Part of a small language model's weights: vocabulary 8192, rotary positions.
Each number is 128 + 32 x the weight over its row's rms, rounded and kept within 0 to 255. Layers, rows and columns count from 0. Numbers have three digits each. The size before them is the row's rms in percent of the matrix's.

# layer 7 MLP gate, 256x96, rms 0.286, rows 251-255, columns 0-95
097:144157118206142105084106185104128084124133120088097117097142122155097111164150102122097134176147128126124174111110138140161190104101046132148112176120107091085124127115167022188176126094117133128125145134213146149148096172140104101111094145156142147151148133140085163065152129166119132152
097:155113113101142141155146195181202107156093154107086065176142150149138127173082148176098159146140076098134109063144142125132110071100116117124157155135126114126105117134180185189116158155136065137165125162145136144147120151167096123101059088127136203123214142112122131154151131133144125123
099:118142209154138140130148114181141117102202134100105104181153169145104079132141180172146132168194162169115137062162105124096132114146120165104097128113085160145121151151139102123106057116101094135117114135091140091137164192098127127182122157206127132124120169082128150114186124175125157085
094:140178104149118078146131086135057122149130165148164088116090115177124142136136137121096114097175152111144130070142084109130079107113104171077097121062171197106121139122165081094155136125140138154127133132055145130101123124132153172097092084108103175186114123119080070161060104102094162090
094:176120118099068157165102110150119096143151126132112140126142094160102156112128149188094110114093113165151079169152125124112163092134181108085201117175146120142151101070136148155119160092112140175118107206143115064081124109148133115084149186136166131128141101160122167205105128139057074162
# layer 7 MLP up, 256x96, rms 0.267, rows 251-255, columns 0-95
108:075172092105191124101110123180069117106101180130139128120166118067168164141128120177136155079132127109123090100151115120130107138140163132179088100117095173077114093181088117075120067166139087092167173137141108174109103155175137142108170137078150111122090124096117078180105085141151162095
094:158138202101094159184146145141173108178123118142153180116149120151114164151058145151223138162147153153153158144092135056111146154092122099131077134183140089098098077122155152154106154104154171116075162145099156065103139120129111082150144145132176154100155103122129137085126110115122193121
100:102135154091133145143139117159158139141058104152089146137097095175144174141082168171168034149133184119144077088183108114161141146133142133103212118069197129104144168134115067079132147089115163143132117139133148093122100181121165104151121106173145152173120153135176103113100102132124145151
097:066132120129122083101142105163113134134151113111076097188142156107103138098091116136148149151141076116121178142085153151177133155146117137065186131163156187171137128141146146141184101167146144146071158100098119127095112086074108135111165097180125103186094140119111142125139175138175111019
094:142127095184171075192114083139091197146122135123102163155159079147156142168145166117146126159113145171126110150104149164128078148176108111119118132189094156110058123145134118166116168137109138100106129074164199103019160121146185142178143084144151139111113144161130144142147122135139104149
# layer 7 MLP down (transposed), 256x96, rms 0.256, rows 251-255, columns 0-95
096:139144114155084109122132113110171044127191094156122159103167106124089123124075075118165146123141113086124171166087134150067140116113105116091102158146141157166142155095154175088165124114142110141094103108121128154183130185113121088140137119125172169060153129145104183106102191185112049144
101:150143183082160138085102098166120114102165185132127173116127147077145136099096147150125158099141209109146148106130169145144045081135101150176131091103146144125121139199144136067106046117144162125093125097162124152120124084158144103138099166102095129130163117105128185123106141109143219108
106:107087069058168113129157082104142144156163122106112086118182148126105149096110168145182041109100076095126097072150102157099160116124116151144137101085108115118184130158098202167131180163119141164150109096135113075096089119105179090096165107188101152119133136134150084102096123112120132131
096:088119148066128146111143095113217111103138142147192162156132147105133138202197090148118099131150142133128088151088090111131118176153134137102091152116125166095128137136165111101047165153118107127147176143152108182160106132107168192141101077123106153155127123131067064084110092174128100110
091:087134100124120130120154152110149060135195093140143091155175148084088103092111142114115131133084132069152099229126066169065147145114164166117115157036132090110128132139140144123124132113101166150144065171129128120129142112138136129120107120087118125137125154178066086117064163088137135089